{"intermediate_size": 2560, "norm_eps": 1e-05, "positions": "rope", "rope_fraction": 0.25, "qk_norm": false, "init": "trunc", "init_std_qkv": 0.0268, "init_std_up": 0.0268, "optimizer": "muon_variant", "max_grad_norm": 1.0, "schedule": "cos", "dataset": "wikipedia_en"}
Each number is 500 + 50 x the weight over its row's rms, rounded and kept within 0 to 999. Layers, rows and columns count from 0. Numbers have three digits each. The size before them is the row's rms in percent of the matrix's.

# up: layer 2 MLP up, 2560x640, rms 0.124, rows 964-1001, columns 320-399
# down: layer 2 MLP down (transposed), 2560x640, rms 0.0638, rows 964-1001, columns 320-399
up964 101:542523507556539536534520476438528555632564518444490492473486486472502442430539441636604469440486524482511511490491457568495559535467432533576530436454483566489416565503417446549454552392478518446502492489476414560540545493461467464534594449
down964 098:417439505447448471395525512509539568463496464566519533511590511566479575554455463442455536435542446550502513566497593466560446495439539430519595549480513496525557513526494461511492468560439556512523490479450548473498489436458458527524504535
up965 098:473507553461476579491581476434522478501508496523429414482508492468478469389563528517546543430479464427484625543434424498438433467531506585475532501533526465514484496483414531523495497479505517546486470467447480426483497476495534563542471485
down965 098:513513400517477409454403521531453484608409532551437430515509445569540485576414537496505489588399537497488446534612515493487566458536609438598478449557534527473398542465600504424518464569461623473530518467503528541547506505539501463506579513
up966 098:492512447446415438460526531461516519554444379551527448468483503561447429493548526430468608533562505425477547491484626495514567514520592504571545433506476579662585487505585487462526498538489558500522590476561497579544452522462513444416363515
down966 096:455481502526523629546452488462549450447565601452427540531435361518465598555489495558572455563437541545523468516551334535441459524547534535426463483588440464355500516363434457550420516559508436443422481502503549479411545465537509545539594580
up967 101:512413475469525538553501468479598493599528500465500463418442375401499451601510526476452565518485581483458458466540426421432524446442449553497524600459490551479506479382479506560456419482540529482411473430479490468577534502457467403497429532
down967 100:486530515559495584507518519590504547494519530534546472475554572489454479475567418440590458572496452531547497529473521496562482541508476542468404519580584485529567469623497533412547522485428524536528477545492572492491374452569511478524557544
up968 095:520453468479464499546561414531464491584486523502526468531590408489492479510471519622488516552532498492468516463486492585534436480513513495509491623532492568491495428503538488477455515364447604624502384432433507495570456484312530597455397442
down968 092:511577500548482526547447599512495547449483589469522498475440567502507476473471470438491506400467398565540474428554469460483608469506536421483470421512489473514504516511502503498414480583489436410503570592564463448449471515601402443530568587
up969 095:508483506573459513438481476521455548457556542467486510487531521488555496445442501565506472494585509506648501560481489506410493581456486493514539549474505474504526441568493520470500519504523381443520612589591465475497489531502558441459530528
down969 102:480497392479420485564462432468567452547462528442515494501525437537487475550502480554419564556461499516529500513439561531468504485467525437563495602530522505516505555434537574551489494537573527514455501515519422497429510481450506489497528422
up970 104:474431488490462493470546475583533440471495454439455493537587475451551341583512509517509557500496502447519510431563424436515417493552425482435533566439446485458507532518540603562472492494471600445634598523501499512422374503533515479510492488
down970 103:551422579607561530492513446486458547469496538494495565373519491567452564420506487526538515467408505526545422538538539523507527488459458489416443557521528462487546546499559389554476559512490504475462580520501531511546533473432522504543500469
up971 095:433483438488478531546468493489481568472471512408486463475509495454563465445524493520549482472507500523499486409564450439512518465586503474522452553423443520544461465461550520552535499520526542449471505515513516573615461452470538505493570465
down971 092:461535563545535487584537474481473509543512544637457536498471503543455543412493429493525521464470492502545495487427547525494422518476490570509523472586502466491586550497459475422483474556460494496511482481588458472518539527390454356521444520
up972 099:555470461558545471480507483537516538483528507351574522495410501489524452522568537453449483517462459431512407459427588621489501452551467602499442593505479562478421458499542469507527451625575523478567451470521464569556417558487440415382576513
down972 094:431411509478492570431517495540467466531453464549532503497561481570444521535484409546474532435554499520430552462587395445505476495475508496491456508547514590493525613516462501466468515366443462529495498440537540479443499444565517545513550532
up973 100:497419554486468468459588480423434583520430483430516460410482525394475496479425412504607542500484493416537506465527504450501483527470555546525527463499506516514502445540489489488499519523541467536518566513556465545503431397480574547502524558
down973 096:534539402523452572513400519573521392564533514550498487537491438481452516525549526571400396484559505489546525506473485542507461494519541547526491507601513436455516611474462583489448467509557537582519454449467485428537479589519544431501527475
up974 098:510555531574488531476421535419573482500448511469509433450490466455476497488544509560539510526527536470473544388563526467480506420505404582495566538529561484455582507430591394532553516457577577605507588523437575441498485535484444490488568517
down974 099:487476537502448479643440500616464519440502479489440595520526525500543462572438478532536463461565468531526527544469485541512449526548469563457485493612527528472447489474503606477449491504426512498468529487576514529511574527451501389510398552
up975 100:425522442488438578481538472437399495529501544549468521458437520452566415495450533536498534597489408473550567547467495437464607419478557543560454473505436536475568498431491512513524551608562466466500495575494502563504394505470449517518519460
down975 108:480506485534468458414456554614426533563491493477442480492473552447577417453453559585561447473569568543554505394529512521650449429530487604545501518501419505507451469507414546492466488578516512509439637464531535556479468495525481498438459543
up976 099:490558509542505508508468481545421506494470551468581391514507467480454504359529517353435452519542427429617535562458495510585451583530506555514559499505470461462577560580483493586511499504557475484466519506520445460512479508484471559448528475
down976 107:536544504473505499510534463533414442487524452510476531482429484471475534559540477486559561510457536526477442473532508521483497467563580508395535465477511497485526449434553460502439481543480532430490423529488580483423438520502601528510541416
up977 098:506459454446587507561564548522436493511532471502537469420417459510516405482457516408350483468526493449446557550550583517488443503490504520537558392496507538444592419499519484420471480477488584451489468575365513508555413506467472414484412502
down977 098:427487437632448493454531446589537546547550483560535550551539542487481584530551529591475592547471544550520523528501481471503535481568499486452466464514540522558455438604538471480482528467538555524420442457502507530461565478481393578386461524
up978 092:510430568558534545471485483572518459490450502447499450520543592429473515422544526537550618525494496545575458516538485471473530482495585473473502411501487486566538529434588528480469496590532568437535511521580493460434485478481535565438458439
down978 101:605546471484537424482456433481499466516532597559482536418465489542445548596567473421460438503505544501481519451468537592536531477492513496477537524410520529385471511553482472487469573503483435490518479492455543509487505460567535524455486562
up979 100:470582541544492489404522431530516479530457436419459514410525633519474527462480556524528481489476579364610508460531575453528546528489562442546601550503500499506479505504541515499517559460550453496567477481492560534439498505583481490436567483
down979 105:473517521483485515548482503559524469483572550551471458529467537446531499375473494529579478461539440557505449494490548583421447493473557466464455342490411472519486515537526507494523494519565492570486519490411499467454483494515482542466487533
up980 105:460476460546469521479642471488459455533445486414517506421401495440538510470456542517477491441477546666451552487489574503472626524538524474411507531509502529467515555453465542566595554463471426513475522455462535541494515569563497499507483443
down980 105:522459470550546529557457474522625542456528417530588576544491525448495486449471467532516493508430449418432508491546494513527446534482469529580428485493568476493510413512495552443407502437574531469547442500530537548482529417443508515499486498
up981 096:453488382475504539507516507494505521544403518491390574437432449525441525485471508463530482526540443577444510417491478432497534570492523591566518527420508526412502496463488510443542555548553445537514463535494482483551381449479468508496543454
down981 095:472513531507462472491489493507504523569579507486643407513507545421544512509529454555496498507435562499530451566458512509487473543506455446373550411599496485585555470434482507506429444524555576449492529551455498484507513479557542524518419483
up982 100:490573544475480510484486549449450534576586442457445469466538520572468487443551440494451531518538521423476471492544466581511601406524456428468569521558506383521492476497592449588545507556471499581539515465437503569465539510522544545476503467
down982 094:561484490549492544422472424537474504453470513468480474468503389484571556511542558574440432494433560491495492491450505463447464489489583587503513430507431519455569552479440562459441458497487469514499522600547534409480515488464495549523462522
up983 094:526458506543428560455479446431565499404550552506516459484624557512514415590546484508530537488571478512426499428494491469514402559525428437484392392477517474529422519422502444516503595508454424461498522466481488551579464451476564535424528525
down983 092:413480559460503490511501555645449431612550477502530525420406517513454576442548559477442504530572537471528496461526476479501591487586541582488560574543514547534521488623488446518479502485565483468546521546465450521326543523468501484568471452
up984 100:534470571492600509500468545551425505476501459538509520555457575463531547523401476523515456457529491450569510541512454406575476518504574513468471575510500554548466480488470545518547450480503531550439451574427391469486541476543517462488588448
down984 105:615444462471519498511517507437524448494461490505434500432477489372579523590625426493466498537477404549518483659499414544506536432465479536554481499532530518491482582507454473510471474456553449559476500482507481511460556550372507465550453500
up985 102:450442493416463561525528457559580512575506442480524533487584493485522517519507490450556481430472504485435594472582502498512572578573574541543433424503385608488554578558491457535537488478433534434471472524516448559483400499496485513480577470
down985 097:590554600574508409441433483448459478443499509435391563447425513485563477449438474515428518521487451475525472515441487502468458534409494420409525524497584396499438522440530480513557469523595536511456554546402596429463497534515520497484482513
up986 103:473469509503567471560462491451480487462570458480517479522519568540576428535449490452560607415506430401522541512515553440478555489594560641534384497414486453532494554470544493475494529490510542581580544467503561535520430482476540480454519510
down986 107:472552488475539502414470495533570588557493529509425512465549401557519595439504525564467454538532463540496428555510508550459451543412491452490538603412462436508514544462486499476499483525447548445482568573533513501489492540504439608531492608
up987 100:508521520474474571555509467474485523492452471495523464483370464545493471473496480541508435563527548500500476536445555474437506546555523543566518410546484562455541474489465478507493467488438497527524543510488428580561510494412553386491495509
down987 097:477506552546484526565473415484573560564541526515346554493510546478461585511546556417515483469498512490482529473587398564519519462487411534534472482444527496517450394461460539477644473491524522426435474482535526463458506487557449552475461469
up988 099:455518583485489523454438519495496474431496542490477334467481536511517504566472552471445545526565467507489596550454435524438557428484489438533594459519576425512471500517489534511541499576521503444530548489505474537527505561541503483535473548
down988 096:543560516510446484516465548524521410522395438513465589521559535506512507520439439468513559565519445457484448540532494505520531486469466553527469499500489617539503516540449369499511454542471488483527474577458553507564547489555531521466530428
up989 097:422605502523421567429461582497490518554468430567519435535478541486523438507493553466423477479417429534483491502357430510392484455524442430556446610567520485518488444555500537489545452456528512526460524473546506531570531557469538460562523403
down989 091:526455449413591558527534371500515489487555581440539552415526435497454638543479496581544520493569531425498533518578561513578567533478579483452517476536493433496506473501496489576482504560538490418468466525476475520451516454563517559468560485
up990 102:509535500531427523400485447410440429533421467437492469491490487555369423532507566531510471532472419433498475519463449479439561488486515569415586535511449522541568461541539539463493506562522459544523462425559518545494483430505457465490439507
down990 097:450547582508501530459495514522490528537547522549424584438421552503579477393477548459521535408625537542538495510607519460500437486503498480548404474513451482536496566482506474479501501452408531565577553508465481524473509577579518501550525560
up991 096:479547439417511541399596499525506505521535555527394489479537493519472509408543534545491561516448537557459540407610535485509466542507570512446509482515472510418490541399515496544466474446535502478576558487516508445516507470457652536577498528
down991 095:487497613504521499500479553470508522507571480492523453486496546501575535591471495560563431514546517501483489594413505469461521496453469449503480556572495498468443439575407519533601534614406480455424430496471525591540487509437367450476540466
up992 103:555559458554507516528567560484461480592323432473488545488564518410393510439566458484595509598420468509555559546480489435554506552548527501468536540537475443489495519451518518505442539577562505508435519506460536473475574534498447467572515468
down992 102:514474473470489594477496600493476551463608492503423544554539559519533480542393536416448443505574505505540517534569468424521507494509556566530468509497502486489481508598421554394451431434514508509563508503448441535533452491502461525411546475
up993 095:507538443560467532463483491460483505546427423545577533401491556505512533392514538527559465501534467529463520544563432543481614521477463462523480520444512501567548543507493468518419568527447476514464534541486525511428535490487441514524527461
down993 097:478464571485550466511433487532472541479589502457541494539540567545472544494472462443485499446488590557537542521413512423401353525484459498446465532482573487520583481564475494461577431439530470567565430472450438544539516441467465477545544544
up994 096:464574466473460491549453545441557458516557574448520503493511567442433515473470478444444412492587417603474587558533571631501448492514481484468502483544485598417601508527446522495528542597449431606453522486453543451498462539437501479506501482
down994 097:523494451515495480433480535464485497482501479577484546474568454523545472512479470538485467595526525422506544417531468510566424539478593541512611539509395431526437515420397534476531429431530600523509488570477478456533400518478443520508468436
up995 099:513486570513588512580462514529496458592498450473541555480448529603534502478448577595488435517464518562504447540515518516505521590529452517489515485439453498420556386533557574529540491472463440528480456501434533496430563481467513536528389462
down995 093:437486492456452540490488458498500545508493504548550517524587483434485465501486508439568544514419431495553431530466533484527524495546552488534482539497579548646471627476478471515446521619525461512511504441634507512496409458509485512433500482
up996 099:367417452496498518449463466506520501507445570429523528551565495539477542495464563456381554504427437518646425545492529419518411525412433535577438476515508508447420521494501520497504554460458455417418538587435470451398540438531604512523438575
down996 103:436461470551433416453489501491514448550473395602459539492455506492438498481442536433459453519491472488573458439545526518492546527541508542513452549522523551521542505499521467540457435542528502513483494500533492511513498555550441465412425507
up997 104:496563528531469501537442546479407605516474395481537529505565498439452514412523541488570441532467498481511456469446415530557488502519491516482546523472437513485593556476432499482433525527414499478562469357431456464598438525467529516444448583
down997 107:522450506453484542473524526502444444486450572454458513500541532564547553538464539452543552545475494497574431544480528464478506361509563502516571498421598459477456414466475478515418520447539506452514443581406497493485497501480457509569500484
up998 103:493485483478479518489518406494487445487535469494428460517494411447525520476441544536427470480525550456520509528538417415554560454466543467465478477530528481379584536506449555471474528436599464568444478506555478494454483489493450500486514511
down998 108:445501467535510517458423416517466558507544455513512470526506573520530519522472565515515475535467505575553567439525571487557514604541397503516485580508296521554555445453543473448514461515504569495423541495479474532505436471440561479479557474
up999 097:430514519527428496462488472453463562590460512563467508473537559481402581465450602506487626481498522503467504464598443480403456374492467443640400497493488494473458530445507413513386443499519370511515444464555548504531439397452557499605485400
down999 099:545515541453527540512490543531551524494517493417500645481481470501568499552504418520517407480542522466516569530466478424520529551530486514379620527453530499509579489515462523498528480476444560538468579512512544541501469560447459463444454525
up1000 103:449365446508549523436553434474428510411424413457513447466569524479466504527527511594503489467511530415635423566483477477456501419517531545454417516532571518443516503531509445614443465491554344459496341512470476474462391560552590486464452532
down1000 102:519482516464420403475511458573480497509616515457445468455488555552603482512502475510482448508430416514414509468593423417552497510525491437580520499513513471470496478498436545495580649550541529490490513575412497484517547484583526542511516501
up1001 095:424491535557543522490540487425390515481447456400418454547502488480501507509477420470539580554477487515474437473470458475499629471620435555450573359481498478426483565455498517472421499504475460447632464470543440553493526512441497457502571509
down1001 097:428540464548501495465498438511546548488609464484466507443458408460533462396494466601485490502563524505486498557530505486470408483494608608547486540384521506484442533467520556497565560543519512542382478466502554369463574511533421552539459450